Each number is 128 + 32 x the weight over its row's rms, rounded and kept within 0 to 255. Layers, rows and columns count from 0. Numbers have three digits each. The size before them is the row's rms in percent of the matrix's.

# layer 2 MLP up, 1920x640, rms 0.0306, rows 106-149, columns 0-159
104:094107157199154196116137144101156113117144179134126132116155128120195056162160106117111169156109159123140119083132129107114119142160143142138093228138130128127093128100147133055115136173118076112131105209182178058119102095156167147172114069098165136170128137175139132128152109140095086145126124140130083088147090103144186144083119126132111092158119176188135174179082144208097115088039133087157105137114149097131147130166150112171087153110154112151135182134156142136128175088098142
093:123094124113106134135185119162143140047157123130106121172163097162154145138125107118082075111112165078134079155179149155156119054128103105112084198094081190082102163127111111136056132119162094137103163129161125099141191176178132130161102135082130114148170115059116119129178136163101068178153158145153106161120111141167114110171132152140130082159133179129150087173125143103086116103121139182152135158130112102128135159140209128061104156165193112130114118137075113102077213101085094
101:125110116123116137142155127129107099087160147189157123156106145166139042164167108141143147167105113108179116114141081141137094163177129147089143164162114204129083111065186153116131128084163134145141143131099136140171096112142146120047129115129170086152153161192159139095085096136086164116134103082080146108148127107167177083136089140204146114133122103151152131144168112171105125110123137050104134093121106128096136140127091066112102119117112175154166099119112191100138141131071095
105:095144140104062207148153155135140166083208126110136144159098090134117164150076105100105117162127163175127150142167127174069133079115135147130151137179147181086114147088114095090134156174160115120068159111091122160138153089124176147140082074087161065143147114178139139158144151162120133083111105156124043081213112121103209091144102078116165067109137113155144103126128074120136108119116210113137176094090126176109146097039147077124101110141165172058132137109147135114080121122170137
101:024185125120088144121121191125194158139117144145110115122143106092159104089118163134104103152142136166165121111118111190100152093141120123136092139145119161111151218107179101147145101131162130101167096141128101071096107102144112109191125122104156113193171110152106118140189110110095161158131099090145152153089144142181150139111114135157125133122116123134116158165182195130114112098057145114123094141118164124120166092116192061183136104130176143084173066165153147123135108113101113
095:103081142088129141112148145118174151095125145097154182101166098126086105130156111129138115141141148121132100127140101165104137164134101101110070120148167113102134123089157110171134167187174106101159122100122125114106125174179161207114093149098115129141150115129118117138184139151133183184154161179194138097123114103171144127109128091099142104148135143112037143109097113153122103126150145144111151044071119140120124091091175056081126118136159140140120193176168128148158148132066127
106:088131148126155192165145157114140223109152135160135140114148138129100155085123164105160156129073125178143065093090091188114156145148161107172107141177174133105151169088109127130140101144119118133193105125098078182170128079098122134105140077136148119157151110164124155115124148110087122113155079150133134150178126118130161154082139098149101130098106169118137214131128083140107122173070115148120178090148131120086098146106128100177091177193156114131113127167147130144132129160148121
104:080129129136153135155199124154120135155126175172194140101141160174122142101073111170086127171128090088079143151132133138182113105143173130121137163126155159110116126028128053159133108103119077148095174154141169139124099128191166141061064164124141109144160155175153124172125137158123150152174111077148144147213061143146145167092129099104157047148114134110149115176100116149168138132084136092150133094105099106079082006113114129164139152117155097146101111110153164145089125101164155
099:118117130151118122141142166072104196120172197079149108095115109187159112101121137154149127139156172140064083154162114157147118156111182110089136078112165172072142156135153114126175116168143133117180152067094094177171097134145091138113100139096146099194165155189082161107165127167163107070171080105153085081125174125081123066124078135158125118136152096112085159104152119081152150102078145172161131111075172114169079108169145067073113121124136169083180103083151125140122107138084083
112:077128180129114079182181196115114206112097129097130149177140140104089124108147110164112103144146188133157024112168099168144083074186117124134155176146138136099092128088168077145163129118119125127151133083087124159149116160180093102119106145182106103175135120152157139113165156101117107169138064136107173075166101126130176087122142154163124129150127120167084193117083105162127096145100164165134169112126136138078102099157132113106134177107124157108158098104169113120092175084123113
100:131091170139113133134217157086125151122068126115124174146132114142099097165172148167114102152118161161177116155116094150139124111213129136159165131098098137115129170142188081075148076138155147100124116135110136105177069108115108068103107134150121122162149138178145201135144146185174128113126102145096120059096116057155121109116115168212160090115081139126038158060153159122162170110097184100088128087101166151090072182117141072179111079118058117134108081153182123105085205114119073
101:090106126148118191097105094157124074163128140132093140100136104171042101097082158137148137090138138171138116112094158121162121140153152055150111212103137124122151191135106140113125097139136086123106101134173182137176138215174094113158141111122149143116191077130115112099120152118115121179122079149077100107132132097135137097093097204153119145129130148101103078130164151126077084103089104137168120098153080126109146087178180136137149100205119128147175111209135135162126158131141110
106:137183114078159075180200154143103130129092099160142177139104113105154079117097090177119098155118115101164105115079142111104094085152108125157109130171213169125109062109179093210141049149190064145117133134148117148126162138175121104083118152185132142209180112208138138170148107188104132112142134129124154145143140096174218107183085127139099081110091135107124147176119122135122141138097154125140163106098184096101168088126127019068113126129143172175169187122089134155136146091183186
092:115163128078149157126139131104168164181107093097169118123112128137154111140122135111141085160171111145107085078126115192141144119164146117090096154150162131148107152035155173157120084125125133122129104059141107089107121082131156153146096114166095151179166122125129107186104169245128107165139178102137116129187083154156161151060115107152174097155138089149141133095124121093177164098139144081190116120184113130100087129100103124125071176091124100112122188201163144150136157115133095
099:103159161068102137103180130134129175111173116134175126091146094145149132173130133086142152118192154193154157107131089135083145118119079097134147162111108151110112160122098211103183126134148103150105114134104058112078135113111190138097146083133183099120106153105118108170124106119129096140192157116138119073082135123137138093110065166137122139095168160104086170089114049142140159098093095111089146116075153151089142165158192151124114102165140104110178162130142147155148157137113098
087:126161097147132196133187143149092132076143199119089098170148110108118097105108074138148096131104144183093122136108101070121125113171132109132038132122140138076130173135158133134168145114124082157166097105177146156158111156140151142128039119118113130128154182079177177125167082116133123120132040076150095057127089122166149116153144129184109123157114108165126141128182163145143143100150137148148143072097105101136129118166144074108102121103130178157105165139132127131116176136110128
092:129170143166193147107147200030092129151098121125161132169147132124159096144171167099133140155116144089140061149168088150195130096135112132144170131137129186165125098099097100145102132124192093132165185138119122117179117168128123096084075166127140106122161130069136126158107159147178118200127135114141114156110131131120113084082118167105091095137075073053043123146123105056178104171127084133074159113145145089180128120141145086107161153148106166130199147098149119140085179083113102
094:135098097151192086129122114114139215114137119167141151169122177103171085151147144151135168103162146070150079116150110115127087141120099108112124122175167195117120143119136165122049128153046114136197080137110117135110099155081142140110125132154112132147109134187145195158154117112112087165149161172094136109121156166086090102128170131169123144154113062058123198130171069158116112122126173119098122116149166164145149136112111125108140141100122127113198126099139094104096174145078116
110:077099122099198190122145106106091216043153095135166146129116162177153131104113120156155086125172113088150074102165105125202112126183159116137106127136157111114131180093154114157097096139127091138165133120132128117096113112171172152112145155116137070173117094164135137088158125151146125114145163135129108145176118109085172097125108161159138128147046155140131176122170100149123096104066147101116081136116163109180114101100170079116105129140093097071118104106126150099094182132104096
098:070105171129067131127110181147119179140070096144170208092132136077130121133119084131162130066146141123113114130143135107142066090132140136143134141117075119140092144095124134121104181106121083126091131131146159182122118179119106139071183120133092123174113127112159127099144119157175125136148133128117141159138150166110140104097157134146095080087141136132110142140105177158103106133123069108097149111099200068152117139138138080171139144134101129168048123112132114181083213162119132
101:093123198066093176156184176170122083140091134152147102100166133086063118151117102193053063086179152124106136103129107210114128120165170071119096129171137145115038141110172134073111170153100123134107120123154123092115193079144082128135086096120139098154101112102127137148143148162151102083109094101146101069176155109181190141103101147184147112129111142153102163067103079157130129152117125165097122106113054148126150105125105140064072102093181178103079117174148127131154110101120107
098:125151119129143116187101140108126074168131162116095114150103144144065088187084098159126096105134171124182076104101165136122145106147131144146174150149164178104094193150099101144140161099132167140129102075138111139180075115186144146117141168147151102149132115124139150112097146118098139117098123125117145158100122127159124150131099151136172101142168137182149150049135102101099129099066144066121150146169170087165141074159134075091072132190149113098087148110154113168118072113117102
098:081118134132132147100183196140176169113104114191133103176129167099121059165098095105104106101146177123100080139124114106114109128137131100107115127133123179160152142107155155173156189153167085139151106140086075104137128122092192153128146150174138118067158139145177140172160153133105126131136124135128137101081158138071122121102099130164126090155096113116090162117138155105121129088132116152140176126113220118168126147114168107120109160152163166129167140114069159120185140134125098
088:090175104126086161166118139099168108133132100116095164100153138123121128155086162109141127112107170114113092102098177152104161160173076129126141135175116153174088114146138068175094141106140116113103189149145159135078122112134185160166145141106098147123092108156171159168119123105142166074142130122145089123148181100092141155155129208163133145183080138105079112106139124126114123116072137145076111135118122132127177135135165090139145147169092096139067075133150155154107143068142165
101:081119142133112108132142120078147166120165093153153089127148195105134108107116102126129154130117189077086110101106163118163108101164118175083096199104124167086171156165107141176095162099154128119164107100114114118103144169069145075134151164118091088103160107185088095138189157103137146119124060204119164088139080181103148147152117149126131170143163058142172172135112140191129105061086120155142209133117123133177119143120166121139122099149123096095071054150148138106095145173121093
087:101158138076108115171059095149171184153096134189152144127169121118107065173121078110074100075147209191164124098106142112114129093113120123101166139114086180133140115072159105112084109143112134115124090138115139120129106108139136107121137169153099100128150122098119158116111179141105131123164136208120155051159186137102161068165085086120136087129112171146132101122108103128100180146095163092173122105099126176166099130134131143148145183150141132097156127108121137122142129084100133
095:142125144142125133073148179070155135121144124145130114090123133059171103167070140189114125097096162168120123167148126122133118075133199146108121138119143125126158130073082119138128059128154102128128122072117152113124118138114123154111191118101140122161230122121105101137167074150112087147144154202173115109085135137154145172084124117129181142155124142135111194087069117096156118102114103140179133108169122118119108047090120137151155088120131157145088147174120186209134180150118166
095:119152161149173123053108068044100143102205133101137149202157137161131150186123155156075177143163141122106124122142126142095103138164128105166134087109118131070126117112137124188150140169161093114122143134108153083122123169042079144166086155159146130151124088109130122079104142121080209136115167111096105122121181083154130101165137146144149129097080166088133147184116184117145110198110105100128136097089170077128174121111148106186090117105099136136115095113101142127123148122133151
093:108114109104135125106180136079102108124149092143198126142126122130148117154040151151107144122144137135102076206122095105181060067112145113077150114114110161067135182098120150156092111112141131144140130095126220135127167162075085140117090148142052058129116142102125168101169127125094118105165125184129143147090114144133141199084126128100134109056114138128099184079113069079179119113076113120097157111113104103166139085163140107157110156149111131140112113183084147154103150132152140
096:093157150178124153142139152110153138094190156099164140108125172076152105117112163153172189155123150159167129124089090133141067091174160149118094134089145105130084217072118121190160128194145074150182096167145177079164148139161187153118093152144138141116107173137154116111122158163182079209160176107181128142148175078178144099101073166132135034120181061103164169133092112160087151156132107187109151086110099102160115056080156126129157153162099119163113108183163107162164130128074137
103:118161122125181125082077128068209118136133135109193230076098091116125117093131098161168110123108117119129031102065155129176067136110089143134118117123156126167121118105118088161118068119144083132134133080138147084069096144085082177089110137097120153166172134094156126134168139125166124135139119175163131093118148130099139106125138164088120115169141087176151127092142165171134099099105125111099142155168126118098143130173114160103090120145138097139173035123114107141128150099126143
089:150157189140113104116173136111125123105126114136159182086165109131108097142075153122156119190099101121084136171159095146139109113140172080125039150116137090091161173082131155178155153147196103080111164116127152056152137170152158098104164124132097134101143088166110085124113120177186089126118184201121078176084100109134108099125169103101152116107166133139163144114119078083118161091153103189123146093101100168092107130116133122186096074157154110172106129121170149172172186118165088
067:109161130122109112107124115077126128104118110125202155126180116143093110103111161134140125118136169143158085114133180146157114162164151076136083176119179199114127135093112139132136130126153169132119103107078107131139156155051118199088129121217120115128182133170109176142135146146134123114210086131127153093149104117134209105138146117177142080145126079129091112100077122134117164139080149052135104057151149116130155107122114073139109138163100115110113101143115129200118179080136136
103:102079149157138201095113088120211123123137144119127134168131112185092070143124130140127162147121169132129167075117121138138156158156136078136091177116131142112174092103091125062147066141128032142084097142090149069151151110125080105142123069047140169144153129114125122144179097148130090203128107135080116015156130107176224107061144129160122106213132146143144166152112103196095164134038084118143090142088104136157160069171193061150101128134169092121110134198077125140103125110073115
094:116163167156176127148078158116145151159117181094111205120086121083171040129091071127113140101135155149134119159096122164129143147091136135118119170135079139059045099171169083131115166120176058135137143126061179078077131135074133148154159130118101105184195147118104125124124071131149170119171094096123085122100118167127146126122102117144113110125058085065078093143026137118178138114102154046132146096092060107128129121119126102111147142130099145153100166132104151142149137105128078
102:098182099123093139120105122125125171146143114114148099094133089141168100094121165197106127178114104138113070100103089129125011153155110093212161089196120148154131125161080053148139089188123131086144116169117164062112133113144131151123154090116085115127146146129118192108210087131172100114127136151181090124166173168100181125105126068164139078197178074121139160066116121086132124140101110155113153125080089135234211062166122055108108086180123083111138154139132170176095145070121150
098:134171127129088152129156107139087129146201073126140142146155104064096136138144149179158108139152121128108147110118058187137116151097064110116120119156110110156065198133111122180147092158114090155177143115134167133040110136128167167055082090185186136125105121165129115147168100195053121132119144085074133127170150132139122114109137094165134085140133095146088201176135139069090142179111109125162150120141124038150055161114143150150101122116171137102127159190154137150141145052130174
117:087124102187091173109130082113151161106115162175215159125103167129129107121124159127107130142110126124102137112161093120137081108150154130130136147108176174164087158131113096107173099114121067128122143129104188087082135104139074142099129105145093139149155149122161170181109111116140115106132121147171177052153131149128149097135143139150119130115082151120166155079146070129044104117081131101115103100139132159065124099113147124120110155163135062110135136113141134139103203092148104
104:122065125152123169103198143094102165099184097094087133133062171135043114085085120175103177136139184144166146066166123098127143097109140053114055086191161202124150126126086112171110152169120068193107094163145133122153157119149153152109121127079098123128110136135135089128219121115120082178118091090161157057182121125103123132195134109145104125125116089150115172086095098110118183069081122117140111051127075101128137130116120079157117173154201157143143064076144097123119157096123170
091:100146133111152133167175049102149103108186152078168102157106136123087096180090137101049163068121122096160115113165095093096134114078151153109108093176156158152108187064142159140143046120172129177104108118103190111180132094117143177146098102153115060105123172173186144100123084209148135087136148109121101092179139065123133156116122161163134143183173075095164115069120125125096218112109155118150094130131147158097143135117174145116102120141206112147164099068139146145131053127124138
101:139067134177160083169135076117133124196103141165171112144140113124165072103151136100101115086140111168088107155144113124143116159124161152142151104168117148086159166103201143149123141134062142085169123102117218095171090166041159126145126102153126128146132171117109137128163136139048127140146153100148156162196161129095121117146138092186189148151177126132131149102141116068177156106096158160153105112125096081158112093126125130132145108175162121058126184168117123116119159085151155
103:158159070144150202096145103113156134152117085164169196102142105078105132145152137086125125127126078162203146146145105121121092134158146084163187106100133174154117134129149176204112112217156121117135096083083081117210139107169114097134157096119094099138137097169203157146163135127090139047204099122123139147125108125117133146113059060130195117169101174161125159103113133165181165135083143128114149109114108094127098124078120118152157079220145074085169121117184155131138088080115098
108:090141114154148152114119130096176167149133100166203166126124136134170135146120149143138138135092145148163141142114192114165094129117171123118089161146189112171104098123098120193061059100123115138154174167159135163115123094099103110114106078161180093115210148203152163131166134150131196137170106089138128070203192156169121129106052102168107144153126146133161130135136104129056131127123144134125160133138096082090112098194122094081122100123116077100151181146164149153168115106103159
104:096117107158143155130084140091109204106182087110135134154112194106162127196126138145137159192144147153161070116142008118140086136108158115113141142103147191110131163124206152084148099148091118141170118118101156175101119160157127131129108095113078103160145122168133118150126119134107157124174178146136087095090062097072169094122142132111142107145127164132116178113174113146165125093110112125153123134119146119131050103093157129106117134173104120119147117146151163136084149088103122
# layer 2 MLP down (transposed), 1920x640, rms 0.0245, rows 106-149, columns 0-159
097:122109170145203124125150143108131162121158104167141067102154124151141159163112138138109124178076175184158086146139139115156163141100120095084089121164155129180160112133090170170096104124088163146125140101105157127119168093129104141080155150158092115190120102086156080130129138140117181108158167136162121162160053095094108089136138115114134135086091126130087135073183133110135106118090132091142043178129142129135165133101083087102101150097139171080143164094103103128136098134132111
092:180111104156088123136099127124151144140123130121100138119125072093211120111189105144152108150117137121095162116109156123150151191182114144122108162072121074193116063149177138209044130125161168132150101121129141129157120124145137173140124141090142075171126066194132147126168157117165127144090129072094138168149148162146069179050091165107053165160124125097128051129124179092149168145173175142135132156066120169091189199138113133152116165080158132151149130194063141143136085206089122
100:199092167135138131129182120094093149089076083125148122099114137087095125149115175126161160180097151154097104151080151100146065149107171130126156093133129121113108156137137107077128124197112177156136113122171113149097158090067122058178161145123162127107132112153105183136194087090113146185149175173115140160122126073129132126116121152102124087146152119089122173143062070140039156098165041132129115118163136151097169117111080105083089133113115156134131128106143166176200105142140135
106:183145180127112106129144158148151113163156117105110094125106171117189124067151136143174118144123106154126092103139141166101143181124159152113122134139066142096130125143128154097107107149139101214115143119147074204141093128148145112109088131110101150196145118143160117077142121150166127112154144131178152085145154133094122121194063115110189063119073121150117183178101152140119142145175162097085187121111135166151139133174069116132135162044114159147070054161087140095147079132152100
102:122138118152154094159162094133111130060097111126149144133148152054144149174172182093157127163107080130174134058123141130084092152144043202084114117113133176098113106158090184139161159109119148121133136128092174139121070104115128100135127174197088142129079144103155091125043194123118088136186154060126161128128160053098109214139156067166120082067128106083110096141105137073154163134128160143151136193095163091138151120154143125162122107086154063131163172125163108173166154177146091
094:137087184128079103147145129171109124150091122132123127156118110116173173160162088128136147081135102132107162164155110144109122135147093169098118109116141113132074113079157119115114112086160185129173172114121077104124085057207127194207127176111162119126096155136081139146112077102107099185112138144149183176120187102141127127113189126159104117165156058118119146182157134166119159075122178109131115158173179069101170215149115163149127100115098161121179141149119112162129139201089141
106:122118118077136164086125118184060144129075088095115118095091082121123094125131156171162109130122121111132130113052128174104143085147172136141092159143112131162113067128165155200089087096157095132155077104097164158118115046119130120101147159092165178090151164144146136114142140163104127159115094140133147174105127081100129151141111129168102042131128152165129166116133157139110066169110118177147133155150075173125158127141113181115163178127153122158103119122121135134121101145171177
103:113149169124136082111171154131164135099100107139141126084152120136094150135163113105091096129112123154160131135114143100191162115089114158127150089134136156177141113189132100103100132164143151148148106105141070172079126140159085177132106088141163101111097135102156121132106105113087134150140137158144101072130129089081073098107051151129130196149199151131124189112115124179157111138184151154106109181150158138171164179151078167113127113089091108086080198171070129128091142124113136
105:157132159170146160154139089110081151083121134119076124144059107228113132159089161092165136184098132132102129108154167093124099116109159087114107170123110074121120130159109125101158124150181136157100172112138122116122100108112104107149032142049167146186109146101130117081144168107099118126129089084100032128060137122050136078153080178118046137096090155113070157136150174070107157084163087108137135140186116118165122134115142170107157154087107164155055092108080117134123103117130089
115:107110090186112156222095117140171129116124218112093114099080137083122150151177107027175138114096112104133088082144125095190074110131049098088127122192164127142082118092148176095139159087160180145132117117147108088106101175219121085098141144148176112145131144076122159116127171094096131129138103126184117082083170155056172122144091062127064214168110101115101116111114134139216098144139095067132178135146177126115141094096150142185146151091098095102163080140102105095137149171118071
103:128118146121068103111156162091175155082112115061092093151087149144138153240138153142159131139128164154112183133101156130150122133139168149145175111107137079135141106137119114052133113125098187123165109171134130116137122146102131133089133088042130096096093127133087183179145128167187114077134150112075090118086164081128141122126116142179149101130130138076058077073161123069152119151131132133083094180119139156127111112094127079131073135184088069172095114168161182079187165140165101
091:097128182150158159188147171136114132100144151104172103146130141112164106158156121135102125189132124157132110130149097138147114124176151198096112083120104151121093094100128119148120165119152129132126168139114130097122120060069081107132094090185121092150158126117185115125186132132140119106127108160135127184196057159142124067083179121156160161123096117139148162134141087161136100046148127108102142170082199182146099099113135103150080121082100158120097087096069141052110122102108126
109:143123128061203153121172104154069170064133133116115086101164149102101155115114109130108128112129130160062141121180086095130162105089131148121185197154179167173172181077126203115127148158152097091152171130122108110188071107081124077126127141141157135134095130073091165119091156156148136077118210071124144142117120181087114126113104098138139183159157061161155083103152163147157114085114101174070092120072139105102119159136097105073170112077152119143141130093100100113114085191113147
094:119152130065142063110115133139088151068137107115108127064102081123108070108112143161118154102137128138144160191161164183129172180093161142118086159116057102098121124118130114124112145080146143115134135121162167093082131156122055105151127185132120151120093109091136124109094148090137100107098091113111132124152110080079121178121129100109108116121157109130132081087139083163107089198137151113177123097191098128127163120152198205068146173155159105135118160087138146082154145160152188
101:154120128122092145128122101131142163133187144092098178103071138080110098134146104091100079113113120160155055138135141077139191106138084104079092110094072121094117136143111124177070076144134100156106115177181119144148147075104118117093070076118126168080139145160159170185122139116127138124138152161135115148131151122083104126144124116099131162160137094059135120134075097189175095126159162183150122184092173129132101128090143148152111113147125111077174095112146127083242097138173178
097:188137123107105096068102129153132134095160085129131100082150081115215111133073143136114144083185177134114062139109094118121123134175140104132099109072106099107093094107124145134151141165110139141119115183128138111131108119146082125162119122080136170147094122048133144108149097115137087093099118164159165172185136154167124106147166190127142159238103110126167134135109134173178093111089124173170146123135180155137117116120075140091083184139140143112106114135092136109118096116159117
094:174134184093084122173133125164097060046098142143140106113171116143138124134138142132112096057114140098104127147164088073143183153099115171140090094127030128204165132116160116119101143096094162134159155122104136170182111120162048177083131153069097148172154093206131093115159147150148111133132114147135133144117059126116143098093110130145099128099121099207134122193087118100160136130126147156099176118102126126172146146137164149160125114140098159167139122167068087162112105137129091
089:092167122197123131140108105131102078172115130136126087121119100104074145136103167135128143082131145109109183112136117162155168119117118141124106122117102127107130153108098212175122149149176144116093156117177180172127152117161137161142139063078117135119129148129163141107127142109092062163085109127081168143142135083121144113087091099192107122223133143109155184135135110138124113116209143152178174144109098072174097085121141147124156118123108067118098112145168153144129172104145165
110:139144102112093084116142111102181143090094109106112122131145152173168100120103196164144125212047111128173079079077125144143110167139089135158076154139101178079141153187101069131125146168149104097106128116125158142114118092081105130120145170102067116125171101173164124122108142131190128121061129069057092099045136092135108130124087093181138113113125130152118161148175118053063136208096084169129128116109124142100195093143158141177129172152081106131181101193085175156077109121137133
107:146111086130162127146106134084115089084112088155128106124117096165142106098129082146120144084163110123140100155120133159118147143117139109173149118083120142129146145111055142133114128129084140084143130098092142062167116128119171102195095069077104116129088169160128081091126080177068118088121109141061119230084084141145132100149145140186084126110126088142209122126086123089163091110113121157143101117177120109111111121087130098088113121065164145053076111164092123138134132144190134
097:092087125149102115151159205094159153150121160137128175147114093186137115134102132148142151163102134056147097117158131084121115098087138163169138057133114142121095160131121126141135073114130104131141084048135120082162095096072131116184197150085087185115207136158088143125115114068051080111122119136088176108127126174113085156185192140194114193088148140155118142182174122124126158124183117133100173139107187158146093173110163136124184137120153098137161118064113187159114117150130121
100:111077151145116084113086136178098100126113157094159154179097103093115086109195167120169144135164126099137150136155141117123084115194117189095131171107105086095114103126152108208095162100111086108165126124143203129144150218155142113055135150160126168164096135111178136076117102210111077128112146103095172115125117166134131133134154149121149177086118135148133148125093147154185158124172170126170119106135118085143129176124109131076094168201118149130056119159126126140099114108122168
097:118086174091099198150164099057132117106176119114127096131074187124102111138143134225134139109121119117155138097117111179174120108097165153136114158089139065121145111129118136091128099199111138141117189157112135190106171110104143111200115094118102145116164096186091133137086175114141118142123161156107145100102094156131126173133177133101117087146072173152141159180102102099083118085119113141118136165124187072106045102103092150115156117150090134136140108186086144125061163055149153
091:164124114124112123151174189129122106099097166093126176174074109157151098156114153147130167110147085139116151118162129174139189129164118119139167098140119082202072107104135089162186149125112094122137167179129111157122052150141127093138152118161188167183134110080116117147163102122113131126119089095121123168081081128100069112131117142087209093138173070144120080115133157173160074051153112159162192141131122149158133083112131136113205129172157134119118168100133085096097174160068127
097:100118089090099116107120177137110094133124122162112070132129148169162189200149161102130109125084134109124117133139102095055122146177096160096107166121094135146155103130120080106134174193179134069109083114109109143129136135126091154180088177103107104125173094125129179092141104117088102172127116074108091141150077085123162117099160134204149176049080104157126069131118139109055135116108141107116114164105128146147113132135124065164170153099138170155112118148121136127162100151135090
093:112098140097104098151121085101119170180112121075121163110065116094130127169133129107145169144109074081164080139096203147129122112066086140143182146093134158123174127155129136164209141092071125115126102095097157172096161124144137169141136163119090162178139103106137128182183114100092178129088079152131107160112162108152146127183139114124152157183118135108146128108163112130147153158132160112139070203133171148104162084202107138091115146182103141113132132117143116137107112119115141
094:177173134093087083104125182143128096109135100118153197099086102129096142098085115101156025083109147092137121109075082194096164171104142126139118131147126139122127148159123133125117112157149169109164140124127106162111118167124105094095200137140142087085107152113174092154152092126090103138091074151099144116114142135057199144178129173189082162149061113120098086119150075064107057091149099112057127178134061175128136110134150192184105125135111168134098081108078102116139059117115177
085:147188052167139112107105111128144154125077125195163165093109096141157184104168106081126128141147093146125176101104169066123116140107162118171096156123127103200138128202123165127089106122123155078100126147163079159136107178141166100112126222095129112110084185115123109140116105098055117132114117116157152172159110130164137158170128065142141147150116139145149110118167165100152115184209134116142168143161096123162082063108155116137107081174080177087145101109177119087104104124139112
101:150117087088162093072134137144067138158184121177166090118120115145133155137122110148093155183173161144082122202144102121090109158100111144182164157142087143125134155081117126128101091076153153116128130164151073156152144148120083098112139136082122150130108130132114128155165081087132156128113140156126190178161127148087122132125114141128117123103143149118108168160103136099128086148105078151113155116128123139068144117154111100128075130151111068084095163124097119116146110131134169
095:166169208101109096194139135110156123143097129139079144092097174125143177195181140095148101116124123100150150133098146074079152083116140132152188156118127098110105149156139092099101114125165136124097089101123180072141107137123091139068152209113135105119104148128107126056095124122150126169157121093156125109116117138165087146163129133136137067088101120146137131126119162126101116146088117120111189102121124138113094127030098122134151116210059087160088108112141141090118110142087085
104:149100178152116147150108126155156121158132107088141098083135101116145207090172160149172149142086153125123176149169159136126102199109084082059107064141124123148074077109171082095076182157138090145136154107082165139145138083140167127083090112117117139148153176126175195116155137099117129128114114074089103114089116123191100123108125167079155088134112188179093151084093086132128128161159146152201117094125144126095150099070140125155099181145128110160149181128088199137103159122081151
083:072112176137172163093115124166083041142104116079135152108122109141141152192090103161116155144131120131065134140141105101155170111124056210116194131110146111126097080139127138112141135134113161114168122061144099149121076146130144111120111113158192160140140101152117141086116099146099133104143121092099088152164105114073113103104118091135136125097100127177148078065168150105159094142140170126147155133108073139135126129155105129097092160146104132177082197131125125191196111109139104
062:139104132150141110099072120095115068145123151148122110068087152111152170095195109103191133138163093125162136163125152075141188152135136138110145108118169142165164169172049167109106070139089151114094159140129127083229105101183128098177152152128114203131098118128112137138088166117116113111131075148115108084135156117142142139154097123121085085134148123169213146088162105116097071131136080114139138111084104169066164112111154157139192141120068037179159113180106140078195153183149091
097:114138155169119114137115121124102156132148091153200092072152146104157089146129163191116090164132164109136124105129103144139090127166165161111159121131154125126118145076113118173160174161102078088155129139115118155126154098104080085082147079164135105170068139073102092232100152132086154115159137112180162169135121091105136112135130119099159115062136114120091139165123114190155133157052100110087095168166167140117100146114080091143098118091094126064109133055126095121115161130101108
097:124146116086181127127123109081091168130081118159128133130093135133111118108126110157129153106181156164095106173133166079133158121108117147058087167204117121107126148041160130088141114126121085125126201111074104139145149082140083151134123191086153143132145122129110074154120095140232120069157137122136122093084102110085087118123170053119097139180147126096137094108179067167116099121117137102107166145132032142145131074090140121146125128164132053056141152147118156134127095132151029
106:134153111121175051125149119087149125111114132149173117150150087180152066120132139119101147069144136183168189105113181063125142132172064184163045185091115184088115065107175119156061115059152152105137103132078110133106050118122130082096154165184129131117153075121126180169084126152145117143134103129111108086161132130128126134179084157174123142160155142137143117156138172175182102151088128098098136179087106128140081159162153090159116134146095169125147144127128089152166140111151140
098:198153109112155148120144082106122140103207140137135158069150114130107082121089080123112163094123104164124156122119106168090121100142122171073179116119133053076137134161099100123097114084083113136158146166157165096087132216104161126104148143154168191129099137184148089092142144133126065125102130116117172139147134167126206159159183169113173110210057100143101074069115128136118145197116113086152140148195110101075165100101151129148200135143126131160201205131104147118146127152197184
119:137112166099121122139150149103134079122132112116089114096112103114128114149166116127118171080112161131161089122172114158096103129123097175113095081128121119160110149126192039144158135153168148191160094120182146145122137143109098136168160101117093123078149122098157117162097063167127162151174141098122174077095092140131135064119126104100215183106177125121165120080093149134185111123178146152139097168122151173119147145096144152100142145062173141051081095149074215117191087167122121
102:154140115109203161123145091110081103134130082122143069053105203075147106104086132159133112105129162150186109172140136203163105144145148101160138114113166129179188112056168178105070137152115076133137107079129096152161111127162054114148096099102164134093136122159131184091123157130091133151076141170084148113106175129216105092082055144076134096174071109101115190086146126152123131122101137145092146150113203076103094122128122107135122106083079164144165107142043127159065125072164154
095:126181150122159055201106164151094093132100120109145162105125129147159171123138137148055089140105151067093114125129150021140149125173142155121162118112163130152137101099116126164180180135155128111087139139124124140134086118132151166076152112116100061114046146089150130091078100181163073141137113141101147140175144164071131187120071151149070145088081137149111194134084176150100143090165069140133143084146145100172148140188154166155192129132134085173075159126144147159186143217119080
094:123129130105086130128068164151137168073118113135086088148093155108110158127134112069146180143159141202099089116124161120096142134081112129103091165150144090103117145122104154141092148150110107123151135170164099104206082173129097164114120069067133177104137197154177121132116121130152079112111152140090156043156129090111080113124123113102134122179093088202089104144108173118185131082097131107123122182118097063111184091109133091080109154138188077147131156173051102079147167128125124
105:120174193130099185145088120097120108139067152149134055119135145122149115123162208075115149145131096135115149142168139102113127126183092088122176141156096095110132115188105163105153163224095154130106124104138084096113122154135116117068210161147159136146096171147075143083170176156170084147084150131093136187102093092134102149108130179134123115088090162184133099141087149096098105111122091133144131126118147129121165152168152127109099146164149125088119126205183146115146133127135197
110:168124144068157103144084075112111112091120113173108160145151117038124100103129134109059156128145114106122195129099058157152150119130205181151082177090083157107099107119179067118151170116155156095064140119130100081133102130176102132094070093147088145129122160105149072114105079171150086112146161142096104150138087105155145062117111168074127144085123116113153127111140156102118122128131189094124149092132137152174153128107147177173138140126140189086067092123099069147122117131171080
108:147163187083102151124178153180123161083069199182153111149103101108154081120108149179102160132126076153102087144107107182173168106136145085104126120132104155092125114130123132149106146133127120118113116119101201167131097109156096123146065132072120157123118159124143118197178133072172107153101125098128144128085117121132120128113077109141167139111102132130137151164174129100121116162187093145147159111158101068139103117133156101074157163144073149092144072170101164118080172159141088